{
  "n_layer": 8,
  "d_model": 768,
  "n_head": 3,
  "n_kv_head": 3,
  "head_dim": 128,
  "d_mlp": 6144,
  "vocab_size": 32000,
  "activation": "swiglu",
  "norm": "rmsnorm",
  "norm_place": "pre",
  "norm_eps": 1e-06,
  "positions": "rope",
  "rope_base": 10000.0,
  "rope_fraction": 1.0,
  "qk_norm": false,
  "attn_scale": 0.0884,
  "bias": "none",
  "tie_embeddings": true,
  "parallel_block": false,
  "init": "normal",
  "init_std_qkv": 0.0324,
  "init_std_o": 0.0,
  "init_std_up": 0.0324,
  "init_std_down": 0.0,
  "optimizer": "muon_variant",
  "lr": 0.0109,
  "lr_mult_down": 2.0,
  "beta1": 0.95,
  "lr_head": 0.0053,
  "grad_clip": 1.0,
  "warmup_steps": 200,
  "schedule": "wsd",
  "decay_fraction": 0.888,
  "decay_shape": "linear",
  "final_lr_fraction": 0.0,
  "batch_tokens": 131072,
  "seq_len": 2048,
  "doc_mask": false,
  "z_loss": 1e-05,
  "train_tokens": 1019000000,
  "steps": 7775,
  "dataset": "wikipedia_en"
}
Each number is 500 + 50 x the weight over its row's rms, rounded and kept within 0 to 999. Layers, rows and columns count from 0. Numbers have three digits each. The size before them is the row's rms in percent of the matrix's.

# layer 2 MLP down (transposed), 6144x768, rms 0.0539, rows 4909-4913, columns 576-767
111:455582615477491455462577529514514495541418439436469522568547477517508586454511500429490501458532518523446524583559556537535517458461501439495574456493462488460454599571506440504515565575436514462566535488491516566520445528480464460455507431472581455461424493434522435534513518505504492504575509551534456499403462435471510485558543500454475435470512506387522490470475432459580514461478557503412421424529465502543430510614549474620413427545435480519563502466449481482528536387381534507516517473499632499516513444581501559481367542434529482529530557513476490539507463489494451527
110:535487556470426593547421559502563622526499473470524526507508509585498568461482570613480573474445464499484421459580527465527538511462542424505434452516464485498547492657499523476506552402436431452427469519464407463436444486435415586572548514521501493525533511405438514537505472503484537586451434420553541480480526483429566529474409485501505464484523557490589492586518550563578543439533519468421457501665458505367563584466483448443545509483500511548593525527448447505508516479557498416545493580577500459495469542551511490565425547476484492464463460509467559467563534486489473440
110:477604501455504463525404411573513536387444557445526504474488516445486528577591482507586468495474529537515558526531548576544524556501613607495498436524550555522524553519533436408522506462482492554491572564467526457508586519485470562538485461400533493492481482497477548515482461460528432534512548445535454450510561517528378460442516466414562516484412478492468590529545532453539504545409510378513444555513545497568538483502491488586485522476611496484476510497460566524512463508506529538368486411524588434535524509489461483549528402504558478542536530520528517531541483436503477515
081:443471533371469483475416493545512556520508576483482539440459499605506463562472419455410521584581493542450481499550467494523418549518492472534589539440546444525458519464527602395487529514530476552701484479384563592462534403524505464545452502487563522474419465499465427550544534468557495480456514513472473498424468511606481585615524444491496420456404560519600478514542540526523470601438510443511444502470551456477472520443537501554501423548490484564504518534494435525454494438518485476453528531529403484506538638565548508539589467489420458536560482517492483534447513466565467508
098:384481509544446455551567522513474564490479455440575492447464551538476501516466541468436534507466498476496454452502560488558438528463498558420528532469491448444509531513477482439535502522494531543454454507557472516546480580532452476529528481496477523522528442436561465416548451436521528533566541494487508469562593403493422388460424471487487591543518530495499397463537423546487478562512512573498489340450451443488631520502496518540566452488457522448531486497429515481526574532483458570497424525576446484523467425459556569452524516513461484417564513510578529429497569509524497528
# layer 2 MLP gate, 6144x768, rms 0.0812, rows 4910-4914, columns 576-767
101:495438540547462423495516531529462425517535558482483556486470465468394528443510445441492537441514448607427583542520457425531517550566589408495488438480482427500552511561511442470511519478592512467512441513459483522562555526512568561485501508516488508541518553442506411467532585522478520520442490522499521482548483601455491586453482538468496482569521585423563501461608513502548478542504418521454489436501581548504460529567607465476557563535488478487496503511477466430509426563521528471421578453579594542558513542459482478522487554536569433522462506576526557476472536544514538534
099:526499481444518452534499414553505566544410486444629518443539499386440469543459532467453508555446479563536526581469498540606542518486485535502389502487495506512539474500433463439439519470396511606536486505465522483575554512479544543500403495552532529502407576440512444574460542522514447620527514368564408473489520458529516487532525491470390437507492530452558484453561509466477441528461619438482504487511546564521452422531518586538537521464455564541505561594452529510451514515398462540507382467549583544477576467491495511530571564476442520561561471533540532523391507490496484467
099:459520444469489529467423597466461523575541492523404473479605453449538516516492435555524504544535439475506585550507569426603548442515495477483423543458463478521438530577525605539505570443450542643522581548495557515492458366551490492530417408455519495571514496454505495474504532451450332461514503513542471459527471480481483497520513460471487498476498553450506537520543575507606460501477438485500568298496496499532482527571515570592553456499476524518472527369453485483498523477588534480532535554521531562510457478490575550501593480574494519502606499498519485452526533519487600534
098:448530504515606506489519472681469466542503524459563503551457424469484576544421509495525424433482480542409469572602467497559521460515437585541416458576449538599507549498446412523459536489461475437512608516499484535511599462457479523513477453457460591452477466501476562497564449581471447470519498378431485566524448465496416511516507520494532560375502523454491404577493456534515551531459513392451466499586554489497492476600474469543562564494477610397510499533504351588539431446480424462604463495440459558438490542478500459470496457584570488574460523455529511568450495472505453514
099:514527469501515471520443544407468539485501410572465477553564573477494508493477465526545550399444434540483528457449496463521514443574479510427493460557503592436529509396634510478534525469502492537546487517602560471463507500440480367489564597467528543442480562476443509424507482473510485428472506447491494501459585534515458485542454439415464452555594463533503464465450415518407495456649594583519591568558536476523453505506547432509605454483534547519510459618556507565499541584508597475582483448604471521541534492446593499521553508517516507534581497461482456505551534419475510504
# layer 2 MLP up, 6144x768, rms 0.0796, rows 4910-4914, columns 576-767
095:546499420513437533462344474505551549458507461597527477485480470519408621508545547589526419486479549494511477486539491470514574464390500468561513570551533502539515467551443566518449594400455433541442604470489493441457506545471482434520519603450516453503457530468481548589450577564406519513451522506497517522552488488508492518465480455493491538495541426470519412463381591501516448520481546456606427486548462506470482429496506543514597495529561576478475577598446495530471484519497414552478498519518385459529523480396593486534489604545516458546435506461521508497490484501507445437
100:458610458446438504542518391564456519479571502438443482534435482558490511483531547490592452486395545608594501588524492593530505598485525561488606512564486541429482489534504470558443463406485473423466572618544549398519534526437521571455542478449510475421492526436558512521441377555455499503408548496507539447495443418512456543536511439443536462472559523416484402494443516479523501467490455432435479563557558550446513533537552462514509485450550460480386502563567428574503433520505478544407523444558536416476456485527516485481524553522480502557423493484526421576535555446564551530
099:493572542546520438494565416552495447501559464470515516521452517527491473599515408475502539423457532506485397474548468501513532539509513562582545472460511509485512499432544425465531482603636413489533399492426463512512525468496570510535473642534421588395570508572562481532552558481482574475431501437508488582477446516401566528569495503526601425531462417556516501486530535516474494561597497546465430618481501440533551474438510465474515411454533482529464511541462525525404430513408436519459500559484515433475539507528524521459566522450477587553475528544505535544390507516553405484
098:464498484504450519543529591523423501462539562563545516488655529560479477435451534502492490560580569475491527591498474522550392525548593467492511459423490393380432523491410450495538434509535483499491438502606471460451497529456568471481531492541527489501526489487509552525581489467467453505636545465477443479485525518541526508544483491582521523438540476420462533406545552481452486526547442591497559560462439475573512465515471520506478540522453475460462457498506543435443415569497511573437450481372492498550500461465515438561534478406563508491486434604462490564550533501504539609
098:552522457451577602489509536404554463459505440549473490564488540517588567471383494516451511494470518528479496592477498384573521486530610581464495531478516488486462410380586530510493550506545517481555459573535440441501516538552393542525542450457527504418496459491502571432508392461550563505505515468542529452516511562529474489576492457441532507574509471486505505421441523468450445536515565484530534603551597545538542520456537561573541452527516558520493500505542469566492452514512494517584500422503585475520490526528410461537597499484500570459567485469553532585462492499582529593